config = dict(
    n_head=9,
    vocab_size=4434,
    norm='layernorm',
    extras=['capped logits'],
    optimizer='soap_variant',
    lr=0.00597,
    final_lr_fraction=0.0,
    seq_len=128,
)
Each number is 500 + 25 x the weight over its row's rms, rounded and kept within 0 to 999. Layers, rows and columns count from 0. Numbers have three digits each. The size before them is the row's rms in percent of the matrix's.

# layer 10 MLP up, 768x192, rms 0.287, rows 621-693, columns 0-95
101:478458491458499517471533482525471471508513476532468511535445485443557511485480502488514517540490517521492551523520467498486506493515535485538480487518500470512516505512513505515508511549456459531521483491542521499518500496494477494494526516468544461549537467484481493473520471467513523498
093:471487491513546508515541482525532486505451493468530489487528526525490477485451548446509505479498463494481508555534520481508489467497511478493430497497498510479508509501493487525547511528510527478518500486511497556487498496519450498467479466523507519454489486509491458518510529525481512504
114:513530498523518448473524528486450513529510493509540470467527502508469506468519551465494493527465496484504516506496489511545525535465509472553499532534509499465479510468494525474499551503478504505526515472494509493466474521511563526461512497486476476509497483541481562489531478497483464527
106:486502463500475443471458523508501448465541489520477477477476473511506487494481495503513496528518508535498453508473504510528509481467482481489525444494507466509493462511459478506507536501491526504489509476481529510491508500495489476495530483469465487482468539494510498525510472531474500480
096:505544543501531503490560533494485490525520496467499470488518538500490518562460486471530523472514500492497517491484527507480546474500513515520507518495510480556518502452475494487496495469495488512490528518514508481512524494444490525468494508504485512503492475554519551505537505504502499468
096:516497505519496520510477475477503491489540509449511476513489485478519505445520533476469475490479501486490459473472493508489490496542565475456525505507521479455503542487458513481513500512471471500528549505560512530460531512467504474536480451460451520490459487479506503523452502523471496512
103:460472491566534527474526512443482521483558471481520511497485474523484557481499498495483481515495556523471514506514501548460503496493524537471529511526491534501543511456526498516518537478470488531466487495502556543500496484519501463537536481478511473499489501511482503521498519455492500516
103:527504496466491494529504485511539484498504501521536499500509487508453455506493502493549535482446528487462507467508482472442500532490483521484479523429525482520449497484481514536505540513456504509548501523483470549516502500496499509485473512529466474496491490536462539475529557487513537508
097:498486513509488480544492505483510557487510536506473496511498482529492508526517512510507538448517500514533458481546509515518460523476412468521563461498496474526526541503491506443455478509505526513454531487506521490518478513495497469543497582498481455509513472495491482522463455476450521484
108:515508486493544510541484522504459533472484478511522554492482508512494509531486448519498514540527505519474461477481517516491509450482494509534462502542509491467502542512531468478511514523489554486498456452496515522545489485476495491474471477522537488507466500478499509512562480518482494534
107:521552521486519455491493481501515498504538510508519470469517518497468516493504495491538474538455492489506489490482523533533506484496488489510520462503511534516515507478514473499490492497496526474505531503492481510515497481503534508488547521476505451456515474511531525477487546478473494462
115:515505492540532481471480477475485530490513498511455473490492522523509537529530497468481451494530517510507499544530505510512532488487520473490485564497498511505535540451520488535490437523485551489530496509519505498468533476524504489476491490494524476498531579512532511484509499561444482503
092:507486532458500568468500494502477511518466489501496517525480502503535503523486517480527511533494510515481493468497437475499488498502518488506494480535500512509488481512514488501487527483520520510463509508491509506511472516492522457504506501509460514518467551464488471531496541490452482523
095:514534504504537522530475491476513477475507517521514506503501480497463518493504523487461535542502504496463515485494511472532534543537485533492510494455542496530542548503516498486478516527505467447526482472497502513466509456480514531494464523484505539475485493508515472481440478463452525491
099:510518517475516478511504494499532492531465473531518507422458503507524470498502504491504525462486505474508508479488508525489498444427503507481525491510516491497547458506506514516517490508505480519498510477568505526542506492489528510476518510498460504501459474500455484478420517523473485501
097:506505475497499518537477498532476514488472508510496529478502534521468493506509471513508494481491526481533506470526568505485491453472488522481512490510460475475534454505499531486495559486409507482498516498459481488496527490504482512519530526560504513429498498471496492508512516524487523465
104:496524509489487514513543503477505512464459472530473532550478484461501456513499492508511474498509509502500539468448510545527500492536483459532483479523520505479518529495529469519503537473476495497474506510484478516529454525471487517467516496496522504515517486468531518522548459453499482492
102:483476476513478504495481491484475516488472506515500547530509525482522500493482551540508470508499522488518481487488448483472458523501518511548535503493477523451539491511497497465522562484474514504491534535444484445493478483512498452532492477490496460522459527514503529489543538527480555494
095:463488505467489485551506496505466515486534505480473491505505509506522483453484468503487447476484517494502521490547498497536450543486481485505568495472507501535512511504480495449486471527489537489459504556522541523559475476485520513479535430442458482515489464505490525528515567449470489496
100:492484512519501480492508460495471459537481531506495513499474485522512482494522499516535511524505511512500461508506510496470492527523503514556513486453455513515470434488453447460466504475488474482513520478462518471505481491522473483495523493458510515458478494462499505475518520483498503530
102:439488490499471509523465471487482483462503474479521484463503448513486498499488504501566461490486535534487514544499537462461457462501509481503531465482493510459506502475462488511473507521492500458490527487494504540500509514511501447471494463481467503507466509487474518513490471457492542501
107:519487505514484506472520543514493499501512498528472498473516525485536477507483494500488481516506522550513495489467517466502437520474515515513484464481472489477472565463534518500476514533507501477532488488499516511528513487470492529503490478459500563532485505532515519516522517486479507512
103:461490469487559462494516506489545498548494532500510482480509517536489497471487544467474518511491495516503480490446476543468527508501491484469457553513521448530502493526487510524453465493466504491485559502513512520511489506507489452483520504514502492489523492480493492537481542492492524493
098:513482539474497485529479509483528505474540480496525448455512516546480524576497508502559478535471550459504494521505532532483494483463520517500481507510480482539549544504497525468483491551491501469498518526543493529507481475490494526518568522511490503512534507525511503515483508478463463522
114:539496442472504503488464491505536492476464494498479522451488514515523536506508493512512504525532489518506507444523533511498535460522498508476505464555513464455519538489475488474496509492519477491508498521506480533482501505508515503509520487504479489457444540495512511522551474438455476547
103:472484520511467504496501486476506470516501509452474528548498484528507486496481500491504509496498516517519477537558512514487503514485523510501488429477495482478474479481510435488537457517439486496522490489507517501446465548546513507489505506463504519479494518480510487482509520503494485470
101:565516478490481539524487477473527471481519494506457484521482508460479519518453497495509436486516493563517439517514517513471519505506516506461506467521502481477522505494463499530496487511476501503486515453513518501532483459552478514504472577521523511497506475504504501506511532541528486520
098:514489521516532544490525518562510534483489517540518495491486494494509510466444484478512513496487495508527489485505498534469497503527495508535494480544500470495507460504521473465482545477482510532499470478534492571486511539508494509506501523470470496455456490493514453459517487490535528457
107:524537482505475514534517530557458540492541502474502499460514515505510513514493488520508508451512471510521517487513489507469473539488509477528496472511486471464493477522520499503478513495471466478479551534498487532505497502462513505471533513478460499501510499535552502512438516477484497476
100:512486461511512484514481513469534483500516542480466489464511493549472500467492513487477499474535469492520510514520516497479521465499489518561484492496534497495502522533492500442440459517507504525483541478488496508488520509514495466534503487478485500491507456473536545522487484526424463525
110:465522535514499462489525528507481489482473518529519468486512511513470489521498470517496550492533537477469510499525507523491522512481511493487482560488496475443521480517475493503479527509467471524475501509471476547490519513512487420501479479468488462495495510490442500522489516508494506554
100:524474482536492501486563444461485478510493486489534525527471521493511448532508508536485472499475501514506477483515524490478518485487561474517506516503541477506479465459474497515463479513439467458489499450485480478498473480503518489475473538515494477511496485524459475529560507515517507505
098:495494541512488491479491461491490523506488472529518498461495520476500497494505511511470519414475501493518473503489486485509469485525515531496523502478473506530473503523549489497498497514505495525543506507465524533498465494467493479508501478517491509461495488471472502509471478481494561482
100:464511503508482519543473507447544411521492503558495507513468519473512516476517511509497511493528546529514489451526507508471463487482541534501516533460495482509486495498558467520472516497514465474519534491462445532519498542514504479474498494495497481526489501478508488480505471476457540489
105:486548531532506519540469547503454504511533489518503498515501475514459510463437499504514442487519514515457484497465542480505507495496529477491493486492490515466484499476498533499472520568487503509473494480514503492522459501460502492536519514496521531544515505457476478541505521536505488505
098:499507536514509464545498507493455491532522524525485475516499540480504509522495526474495512541510527503435509508533497461526507513443503498511510455488492450509481558512503494520516435520487506496473535505497491527522523540506485526524514555505462505525491502465523525490469535516520502505
110:492541475500505479453488475472452477502483472518497463518499460498554520516499485470529470498503504563511494543483498522450507507465493534508467540486483516547500484499479513519473526492451463510518474468523508481541494501544497440511515485480504505529492504489448477451492491512471520520
105:506539473466462511545489477496476484478515486508514498477475503493483492519529532483497550509531482505485534486515481546519434536474468527495478468519498509458469485517488490512479463510520532480468519513476466539503484537499463518540464513515485506511476490473516513468454537517479544493
097:515499507463504520522482515508514472491480527551492484501530492512440485498504487491500471497497513455496491511468529505536480496531504512512504473535585504452519507473502496518460508504479482516475510503490483537514524512527526456481503472522485472518499504481502468471468510449501558526
111:497462497474519491528477551526479478525472516512461510529529555453530522487539517477453519461506522450521526504505502498503509480475499525552488496495509484465501531502472492495509484521489530482533464480501470478520539465465511528499524511510463458521487506475520514488533476519480483515
100:531548514505521491497468538438507448529487508488500492501487516483502515465505493502507508523474475512511526498569487494512553490520558522550481508502515505513525498481487503505550516514539532515487517499470475519497518477548468516507508559525479488502514489494549541482519480471490532503
108:493508520472472498474481524519514498470516537518521460503498482515527563488506494593512491514501470493499518503536524477472479457491498475546542498530454482476480469477517481453550489498501486537489479527480528491509487503490499480500605550488515501510506469499515479455546479518517511520
103:527535492479519535506495486511512504482490479506480476513510514478513471555494544524513502474502498509517468507486515491474529500494526528487478470488491438442528446466556469458493506461510498474510514556512518509472520527498493472511452518479516531477500474518528481497524536488492481508
105:523468500555519515515490522550495498530514500511478449503486523490436516486472487489519521480499472497465516520490522524503430456560435513494534512479493540475481503505457506493498534502470519475493506500510523516517510496463523486515521518481471461476525509516494448487552505465479505509
096:446498515544493506476460537459477503535496545516485488521476479505533515488501499544454474535487499537516523524485477498493516483467514475521523517485486526467513510505491524490529487543496485484547528518508507486487489516535459495517508489468501530526533532520514477494514512510484460447
112:500535478528507457526513555473489535490559477481509495483473517466501473512499480472499512508474516497513493478454538490448479490485476529520494457507496504457516506518499484481535479488480518503490462544477465509541512474489505489449469511495468506497519502483469479486482456487499492479
100:524477514503512533513504473538510462496493462461518484500465492542506492510503574497524535438485516512505445542454504502484530514497468504473506531496527519498536471500480486534503472522494518523491521436492516506483493484492504497533487479467466497456495521528459529557480559501516508496
110:522469498547418521497520495511495523524468475503476480525468468550496477493488489509473509515502495493465522517506509500524506521494472497474565518486500470491516501506507458463519526486443512482501501451485511544512487472528491493495517492483491438503450473490478496514514487477494543563
097:512524531497471480512490498477546532503446476553506456477485498531510519514493518514523484496488503520509517494487442492485509505504527480476447491491525536429514495470472471455526522483525516499492498491492516505495487497473527515473524537507499529463463496467509514482485523445497526500
096:472557546527479533482499484514529481483544482477506475489489493490548518499526532487545485544506536474537503521469519541519512442460512523513472505500521496510500512469495482482495548503489491531489533504479486518541516504477512437489493536544487490489512529490513487555462516528496460488
101:499467482537487535503499512510480509475508499455516526515484462521471545491509472526482501500535502495479469509487480457469465522507480523500513530501515471514507503530521478521473474523516467538459534498489542462513527511510543451538502513527489500509508545467468488516506483520490545491
089:497507507538524547532461496490477481483530500459486507514523481487499501501524470462492498498512517462478527533500434494523508495517541485534471490485478476488522485467500532518471538460547548511538460521538494484508484492489504500497539545507495518504491554507488497502535507471494515509
105:529459482505466524521535503511549472494470483518504534522516494521462511432484502502549530543515509504549524493474508499535518548498486516516497514491491451509480548477479496488500500488477516515521522506479480554519527491525566491466475475425484517465519481500513515444458488494464520481
102:520480524488501506498495481532497521485514488540552493521526456515509506500445496517461518490499506500528512524521470511493502479522485515495528487488492535469518531491520493464503524481478438540470501482509489524465491471487520467494511484506541436465486489547475499508490559498510492516
095:504516503523559471492533526572488509504506466487561472493501492481519476511541493493532463478463500511497523537543524482515507471523479521507529493477495502426473499470496473528487475485508508467501507556463468507516484500454506539468495459482530483494528486525504495500525517497497480486
105:503511484486549491534494541484481527506516460490466516450523473467493528488479509469495500521566485490493462494517541530521530498489467479510532522549466488515523549469489479480441520499446535500478481490508474487492469526461532516500522528483533504513505462502518519501524534516540443499
100:505489464535513506473492470477504514502519492512468513483493462522473499530461536446485515499543489521489508455479479536518476493493455515546494494480466479504532502506472499481499503481517494497490474502503553522458502487453504529487518520496479460515439500479467544505499509491525535519
101:507518527517517514538471532480446526470561498516518520510500535490521486497510466475504495497534480483488484531532509502501501525466518474491501471496562508505522533494476476499498477547468510513476544544501484527511497505474532504492493437458457488504496514506534511480505506469523479447
100:554508498521485480505497506538470505484505505501505524487499515476514540539493478497527496490483506474472418492485481458504484503467482462496506494495482482556559534496523506524536483516468467479505495499439566503517486533540513459526489501528492490503511488531498517495474504499480504532
103:518504447520495489513517483454490472519528469504566482527526523538491488499496531490499515497498500518519462480542452499502524514502532470504540482481495522528505517517526487454465522544535470502510488506444505522512544506491518512489547499486462521476471471493537511471476509518483463501
095:525468486493521481534500518481475503490510474476475492488516509505501516475500497540517467511459492533560541485494475481503476530455506489542515520444511480519526505472491481473515522540482487487518487495480478472493497508517530510476518532547513504469531482540467521460516465541495490509
097:510506489474480481485471508459535479510537440544508492493478483514500512525471528515498454456481508451537467446527512514446525483478521514529522524471480509481518514521498505526531513500493497503521513503496479517492508496495493511506476531492470548488491487479522469478482496482537522514
105:478478498504493532493502533492496520502499484506505456490495468504515521480498503485485522499489489534500489516523490460484548489448538522492520520492487471517496545498519525508542472487486507472473546473527501486538495535511534485497482498492461484533460491509493471520538526527504511500
114:504471506486480544506503501511480502492496469523522537511497500512505497513546501468491485485536459514508507532524476492530515447518484518462515505509525456540514553447501563544527503488500531469520489524529495509500534491492485483508479496460458509511549507485504496444505504474504501488
087:476477505495498529489530505507495483544488509510512531471503466471451494488481496498494490502471499533535556486497444492519543484483533482511492506456496507518478503471462532490506485492481533503464515467492486532487494498472481510470474510485521520487504520517485535539521493508499510494
098:529515515509484535467537514510509490466534466479460471481523511473476470527506487544490530523468558488532504481480480461525531500498492498490534489485459458495471506514502504474500510467553473508497526494511511531513489524498534515481455479495467487533552525542507517520477487472534518473
093:522558533490484496534511487518483471494511472566481530493488520510508491503508518464497455538494505514470477497466505526525532509451540465477494519486475562457529480453465483492490491509540512474542473477510518464489515513522531453498526489471571525455457519492535477502483487491467493468
094:478489507482452484482508525512506512490456513472461513500494489502523498519484513484519524497503528500515461552495518481491499476536523504463521460457498484504486514487499517512437465452520475510453465476495494525481492503544516472491456475485474497501454506497509511461472520528458489550
103:478548507498483512521548481480525444526537513512510521552555486476469487504511493511469499491494505474510498494469458535499517497482539461477483496479544486498528525480512495515455498478503487522532462468469515507476458529462500494504476515519555509527450498485478507483563510505503533502
096:574498483493522481481504510487518539508483518481464481478515492470513525496472515505517516475493503474510537499502530487466500511482490479502558463537479503526500510496482537489500476482475512502465471529533513511467544529462516493490473505487481475478496523483517512539506518445465497525
103:529495451479532526505484445459475516507492472498499500521480443524509502469490518520491488497515517509513461495503511483488479497474544512497487475484499495494504499495507519528495473543487503538510568519439473543508543537523520513518548459511517496479540498542535509501528478497496486535
097:531461465503507499465486494501499533500522475476490494555491469519503490497479477520462499495501495520487479484515509496474537498507534528547494494512474508533475476497515499500497549505539506481502498500479541478519496524504533466515488481469542535477481532549524515462511483517453546480
107:517506466448478513488532518531516489536481483469474466510520461444502472471482521485511496476449452469489526512521461459464532467496504472505494524490526490521522491519476461498499490496510547500541484529501499489479497509493478482551517499531515504498479538493545484517496488509482459484
# layer 10 MLP down (transposed), 768x192, rms 0.321, rows 621-692, columns 0-95
107:489522451489457494516518482492483467492461462495526514513525505549522458500482524529483523524503469527504520495516530492484494469469501502510509542490453508494490483484527482516500500495497498516490512484516561486485502528486538458538487463481481457481471522490529507478523489521508502510
091:474524551467506478479492554474506514486522500498503537460502497495502526513521467517512511471495498485504498456525482442459511513513494509488487487484506456555557471470554495487488508538464500523492499518513478495494515471529458563473551485504503483515485477469488515483496473549503498496
109:477471523552464555552485496454514487510502466531507483475479480491506471483511527515452520531520500482488497480464454510478511562492481530485518519502509493514521449528511476505515537490503526550498479489495474489492556513528499521447502526499497481508509504491472540515524503467516462506
090:539533501502533530474507484495515506511481478488518509498493494516520494493508524490485458455502503490499490501558469496490554507484503519487505503530487518495511508365530477478511481515508459510506496514473479491508496521536501508504518522535501492517481503537503508488489520521500454543
099:489501471504467483483536459510508496508513481456500517499457530511454504503529487524471468476530496520488544496480521478514536538475532511496465478477481517480513496465506504490525447491511514465497559488522454511511458539494515537513461498475526523534553468480521527453485491474500494514
099:508477543500493483512515546499509538514535499488505448512489521470486464544496489521494471539521513474498465469486534504544532460499466518478515539512507496456515454585521497500499497508508517517505506497507517506506513547446492509492505490523493451522491484519534474529494471519479553513
091:559468491504524500507509479514546460509494491488481556525535475475514474516500568526469510471464533495530492459476510503468476506524489518495500495517430453476486514461463478516492491478431530476489463505571494519522491492515443482519485493503510485437532519493517513523534460489494554485
099:542480492497530488463538520468498479479518473479480523467518505481516554479495453491488511504507541504504499504481548474555489483512516521527505494534462520507505486496513539490476517477522481499455498519545464504511503487506474471524526465502536526506507531526544495523507475519452520518
091:516479512515495516520541526482520517482494490491444489522545475474503454464521497493517466511505540501511504467496485514495452515521502481472509512464506506511503484421504553503491574480486475481549533479506496492559439496516518512522478525508475497492576494489437518499518516479479475481
112:512428519524543479454482506485476461475491504508480474520472538473500491503467504521490487491509486499477439557509514486497520535500503457490486489567521499473518501447474490514484494500459519488487489522540470518496542561493500548497479543486501506475509497471473503524499521498472530483
108:472521497513549468473487462500535479478534473518458524476502523518520434517517480500498498508468479502508495496501453540489483522505496472495497467528554490462531495507491459496507494473525554478491530459510473458461506529485523480499463527440531487499496489494501495484495480495519515472
095:523470556512546493497494527517502505453472574500480483474500502438523507542514527528490516482490517538513522465478488547503511529489537501525508512488491510503469512396462478449527541528469492481511523523513482507493457473501487496519446530492513508513509528513496516513551490515504508469
090:478526499505496543473557522489472481487464482519522513515516499466503493489522540512471498494442507498515483493501550507479538526514484487503459522475493498497504476451507547501513577532500528482499473516477511496500497465496490484487486529499481512478516501559501468503431489492511514500
092:513494487530483507473519485474461511499504491472493514452555492494527520519518477532495512483498512496449487526510507492472529480512484513507496525518510500488555488481524509502535494537507528568469545510503502553510541507544496445501508499488495510512504532521491525533495515467439460515
101:521502472446469477480513464529503529560469437490530456462496511470472504511455482509501478527491538529504531511489495512481515510480526518545499514490492497502553539509500482489478438520502481489495498475521543458497505497450490569463460476494440477521485503507489496488471469512498483469
093:480523505449480521532478475489534539490510547462495472477528530542475535480493522481501527478530468490513476532552491537501526481479489496505491488469504520482494576475493508491461494508516479502492499498540502488488517507498520550476498521505490499530472522517490486477510455513526513518
107:484507526470521516474486467492504502484552532507541468550486494522482538489484511516492472510524506481475511500540546466512495478496483459474519492496461509507504486577477488475506505479503541496514498461499484456506495490480470448512499491473520508517503471502486467454493513511497460546
100:502504496494496500452459504550556532481511517497515517551502485522495459473457496497479508520528519499458507515490507489542533532482485483495504497542524521463501487530505480558474455524547512501475532511509536489491542514499493512483513519491526522552539485502491497531492514446522523494
106:503525519532513516486535480537468502512486473474483486495468462532532513553419480495495504487486483512496508556517520501477496557520503525517507503512510498511453454526479536529493501507519505465504486493504522506508503488497527486525495526471482472481504506507492524507465473510437508462
101:510552497523490486444511492544510468464463516519534484502478485503511447482497494513542454519525515487506466542493545509454511498499558495503513493490482478499491472498526489494522490499493536465531493465549459491520520517496514534509496492542513517503519500469499534507484466497458464536
092:533512544558530481523495514531498536558503467528532502497516533525467546497512509464487497521485495516519473494469521486502492481512459529489490497530448511494477534472540524476518457458472526506552458532491521475484512504493465501561457535515506496514524481495538473487490501532508486493
088:527509520519533473486514486485499506503488451530509505451579529507511477509528491481483476527517457521513474491468542467517483500513536511494563500533513561509514511422508494510481489519453517501502488501482432502521484516487482500504525471481471483488479492483504470502516506487524513514
113:525473538489483464485482484547524476507513522516474493550487529526489485500477468482491475490490534541494495484449475456467510503505497520485476514479494477510485531507495496466528511469466490532506487462500519519522464509509536447490543496486481504463483491462483472508533485515543531510
097:502547469546546470494479466503514449522526505529496534521491504490497480502495472512527516515473514510552500534523532507532517475488452516502490479530452443518541527467458491505514516453512498492475470502485485527513500486501501469467517479516466492497490453539520502519502511545491507494
109:464517523509496493502477447483460476487523519514449447482502527516506510515492478495529488468503526529487487423521481469491524498477524488521504493515482496497485544501545533469497556505546474520516523559499522509543492498527536506506490456491502498496487502459468503529488508468513503520
112:456469502494527536495508478453512498520535535448494515488482494527506513485514524438523516499516548499492520487511503491467506500454482505459525465478498465463523497475536494512552498505472521529483532500533508532475480492530446540501505492513505475512517487472535530486505506482513493517
105:487526478471454517451480493480516493545502508510496510473474497488501535494528516540500501486513484508510453500544537461504503486524503543476526477544493493468509532548499438498509519485502485503490535463493512517498527482517498501505463539492503512555487500540476507546481513507503481528
095:467487476494505504517512510499491478513496538503513460543481480519511508496525496508523494439512461504481503527479470492511504440499483522505497502454520482519493496463481489521480483522486490483480494504425470490513527531481476519469487514519508506467475516476469516557554538489500533492
111:502514495473540526478487477478520482483479513473531502511503478491497480504530509505509454545471513464468505503514512433487492507548487496500487534493520488513498465472511498476486493590534489536496497475488497460493514516477521495508498522494494496489470492530500519475501474490514490469
101:490461499512515494508476543475525491468510475512529483498521490529539475498471521527536519485510517517491439506510493528477511511541541521519493524499496487502503460517507444528480494503463492533506513526500517527505498504516491464504448476492498405542507489511528514499468442504450501493
111:487491499541474418472499499490483492509472513524527528510506455514502542479498476502490525519508514513505489500516472488448502503478505503486472485505476471501517446619494491473491500501495509536472518490493483454533462519471489483459502472489477517508498500491505506486484519453472483493
096:508537475497504480535485476490439516511505532499513522558528517502512493531510502506545458508493498481504457520501489474492504492506535518521462541525512522482476469526499461503516567506501451522510502464539475479513519513532494464459462529531488461513485443527520489479479493554494495485
103:490498466524498506494489510507473466498520476536513489514450501521503496516473465556515504502506487523467528537511508470517459476508506508521499504463471532486506511525491533518484511527501531519490493510500519528518522490481502520548508461501487492496474513491483509507467539445493527507
100:512492535501490416466506498518494512506488488500500519485468498529466513513493508502481525513488511495502550511540474498537542499505503544517541497491498462500513498476528456499519495506483510493522467500494412499484497523503436492509501510514536494515510491532515510501480493538481479437
097:550485465482495480546504523539478503493489477530530551519494481518468500527502505493521513498500427501543525511502496463537510472554464505476516529493503522486492515454451552532498511471506505536549527490453480451508496512475515475503485487526478460468499518493504439525471532488522477471
105:490481447464526477540499502485454517510509476466531473500502510454487538507515490497512521534519486491460553503518516476508508503490525517501514458490437522534475541553488474552516488467491486509492513521484436529475488461497494491538520552499458489474507506514483475487505505504494533527
101:494480489537512473506483552501511521506556484518529503524537487499472533527509481521524459463474468528523519489512526520513476513521523452486515507506544517512461533507525523540478566491512499519506522478492543474535436492499495505484508450546506456491495528533509501462487508510494517491
101:494536480513517430478481457508516437478475480520522502533514534489466509477524502487498492522499528482493499534504547463483473487522517479462494513525491542500494500528501464516502463525471491511490473503466486503545527511467502473491468499523535518507461430533501505501517495515509471500
091:498527441522516463524486506513511466489497439469510457526516496483485460533505462528504478518487511543479468486504506481508532523495499501504495520460518523512528475488498495474482499480471481507523466510531477507504463511522526512454486493510525499466543470487534487462483506543528535534
111:456482525471486542490456485512468498516479503492474490526542466456461503499523522450439495515510481498498504522500502480477498543511495516537473494505493503510478504523517495500518512505531479473513486496503478524503503523475495521525527499520436497487525455486511501512487540481498516504
100:492493510501483508468479488548474531502524470509502504501469515542492519566458501510470508525518478493493524507497488525497514484516491514527438476485480527521465480466523512542450535510504527488464478498504446485526536482503534451485484520486501473488469496495493474481493486462453517507
106:521525480525509521440484531484500530480507514543461501491504496503527518483548467531525481495528494513528502485540508482531496469511501511518473524523494436531530506524479480452532564482529474479503515502486474480500520476497505497490536517530521513512487495515508457451477487484479468535
102:530532501536506529517481499519491552476493495479480512519517511523496484520491543523495491490476455493498554500487479518533450520480486496520510482482504471498453501597529508495503495475475488509501499486523454490458558524483492504499487522470465525509497483494498518503512479503537518481
098:488515506496523522474537519523484499482478496490481472491568546480478497491468482472526477490550516515486514469491446517504453472500480500459523492461464582477493505404487467483516486473533511480518534455518497510502532486526524512517450533496472482467487508486493531471519533495461505537
095:488505491454505507500546484486508520468523507513514543505507472464471487487462430494493527475486489506454507502491571469501512489499538547491511497519573485516477523484481463494485499528512496510515458522525505487544526490501482471504518510533499464494510495490502507495505483514553496481
110:520503503551492467504496516484470540527469444489529490534541551472510498553477536503517476467524505503525538526536553478468497538474543534479517550538461489539500490527477480504519522514514508475477524523496514513462499507473514496465499456507507509531539468501498474496512521500494514505
101:519478513470491554498490513543541451542527502458501503457492503529500502489528460522484466476464470489501501491486544505477510519497478543483526513482506494497533491464534517502475466519459523556480536503513480478488536485465531464502535483466516467493521517518478497505523497464527515505
097:512510529459501496507478520500551509486523515484473571538482552480546482504516505539502489475486511511490522524487484521529513526481520468536508534474494513542506504494494483518543486525523529555450482540486502519523450513513510469490450485470492506487492486520534494505461491493525495461
105:494508523461491534512492476497459517472484530515494509508514497488470492505508531514538507494461486502480525483497503503533480465486519486493481532504521518474463490495514482486508489495502528468497517521544581457477528494474536469500502499508479491521515508489508467474478489505487543465
093:495468463508495483431481488462492518502490481486524491507495484472519512493512468458537508494496491459521473535490458534552500466492521489462456516493490515510457465485489516521428520524553498507483480500531525516474498512457491490474507514458490553514517501512502455514486487500577502513
105:497519488495522517516464526497504486467479507530505509474536444529485529490496500490555486515509470507472529511475514488458496549492502472454480490514470481489472474517505501476507526509439501476467546494500515459489514540535529507508500509549512523482498509493464546497513471500469504492
087:523531487487456474478572485465472505513480502526497514542499520495518481490523540520519506499506552527498497472545494497459481493517484532512517514496470512545496476419520519531493525549510516500500487501547513471519504518476456503494509465467478442539521530450519473524475516507479506502
102:466514481549536498528525520542501461498516504481520509499582533499493489525474516505477508489557496532491497470477506532507530480501471496536485512449497494489487490558472444529473523481459488505504516492504494508520495511524522457468515514506527479465510488480503542481474520497502515484
093:481512516493505504492510492488498496442486468520465476531533501494505487503538506507475508505532482544520524477492510502537524481496516437524466501500477543489494491382508508522498514496506529462490487508509529513507512484465487496543543483479489511472527483491492476549482459472490493502
093:467465453447444515472482452460484497505473546462470497518474535528513500486472500507486541507479508499499502483480503485474484541476518499511497476531512518504506525507534495455504556517510503520469498473455531521477505534498488458469533552496477480512480524499525512507507511481502490473
106:496481501506498505495554516540529530459499491511524515462494448518462501511508479526495513496540507481490504482496472517506554488514497496496503516514483482481475510476486546479497541521514488465503513481504504517485504504518464476530489484560474505501514531523518501470491492512531523491
095:490481497533519531479483532496504467485547509505515497484493525479511538470525494515512545484486486509497502534477512533473472513509498506511451531462507536537488507420513489486480515509536494491502515494539505538465491494497462487537485500519499542460479486495541493518483467496513482488
099:469529462537516465497561489478497509493483531498490494532459489505516532474486512494484487510502540539521517500533551472521482493471496488533526493506517517455495505494507480485483539521474481499486537511525493505491512484476520496477499509496508467496551582518522495499496514494467485469
101:470510457492479527552508531501480525485479485512528476516517456491461508498516570513535510475503497521435518482457489494523532521486528501549492501543499495504561478542485483563484497510529499514508501477509473488498471533497529489520470483486503490440471488477466514471483489489535479500
108:505508509497497524493492505511483525516512484480511475458518562505552468540518501515545500506506493484509462504474488517509545547498537418496461492459453505491482469425494489511506519537493487510485442526537514513525477469494519468488523509453556484491539494462515473517517460517515546501
095:501466467534474492433532487512451494511500478514459534527516482502489509479508508531494494452544561472480484549511511543479505501519541513510514447519513541485488535436481481569431452528466509504489525488463511461522509524538486472525467517495477485456526487528483508500498422491480475508
103:501500494488503506476503488514509493497520443553564471526482511511490558494459530505487520470497492499522471493534477487467464489487518556513495547522530478519542534503529483510492473512497501466499541472503501490483508494504499508485508513525478509464537499500448524461502495480535490502
117:451438445484501528503521519463504503504512513470470497547499498503494523504495523532460520480486480514472545526487467479500487491468500523511480460507557487475518485515496519528515514498491511514521469501499534461553505493488465488467517508511517508493501455496545502547452450507495533491
094:485507546501518491485519517527507519524502486501501532488518492570484513503537534527487443487513514511489507487511509480515517469498482517502514522516510433490548482366505544493506473481462475523523496526523472525504496495512520542498520492526493491521519485491457497487504515490502500478
092:547522529533519471506479541515462442515535494520505472479480541527555497470509500518510489511512467495519486492503477509521483474467508544523474475548482449528512472435498471490486508476513525512511509481532481449520489505498456505520527469473501485497482501477528481508482485489478542520
099:477484469569476478551486502506474464491500501550527493477511477524493544456492510470519451472476463472475483483508498509443487483497502498489474534512501527493535529517491490499493552561441494486481469517524464488506504497472511536472540499515505506508534485490507518519485511478476453480
086:513504479519458468488532467525491517485565504517491498564479524555537502463487532491486523497493498504511534504487489444511483489509516536487526469457511510510497526541524507480492514504476518516502521493470479494483519535518504517518510546531514488435466476505516481501514480501474494492
094:497529544488507490511492476496478520504456490497483487485511485530476522522490517461512481502492487530484481481543510499474483496528491476493528504478489500555524540486550514478516479524477479519492542468547510420538461506546516478538528481471490525503514462472495507481489488519481485521
106:511505516504537512455540508519507461497539488477482488489484524529508523457522527508482491477509482489490500490496489484475464495494490551518509517538484480500514479570484505537494500503520491523540532525495537503475501502452497460462491487481516488452471533493501550540562504458502508447
094:507525456514459501500470521487488485516488502457546463489501494517514525463516462460517500471520471502464501559504503495508504518467561512498497513488477462531553478516494492445476502454534507523530509522486482499501515489547494488489506477537507503486492492522531521554489487456509502505
106:483541434492484505524486513514507478504534476493460512513507500513532516529465571513521521489514510493524542415480474464498446510516466494489475473507492484464478456487521442506505496549510512520495534507474489527495471515478494533525547505510558464489509472533522471493515512532480515495
104:491483506537469440527524506499479490483492493504516517464485546492505510557493449494505501501516495482516530474485459494470490491500515497487509476494514547499508543553529509485512462523503529503493501552501528518464528440496512508463541499501513581528500505507527476521458544506532517484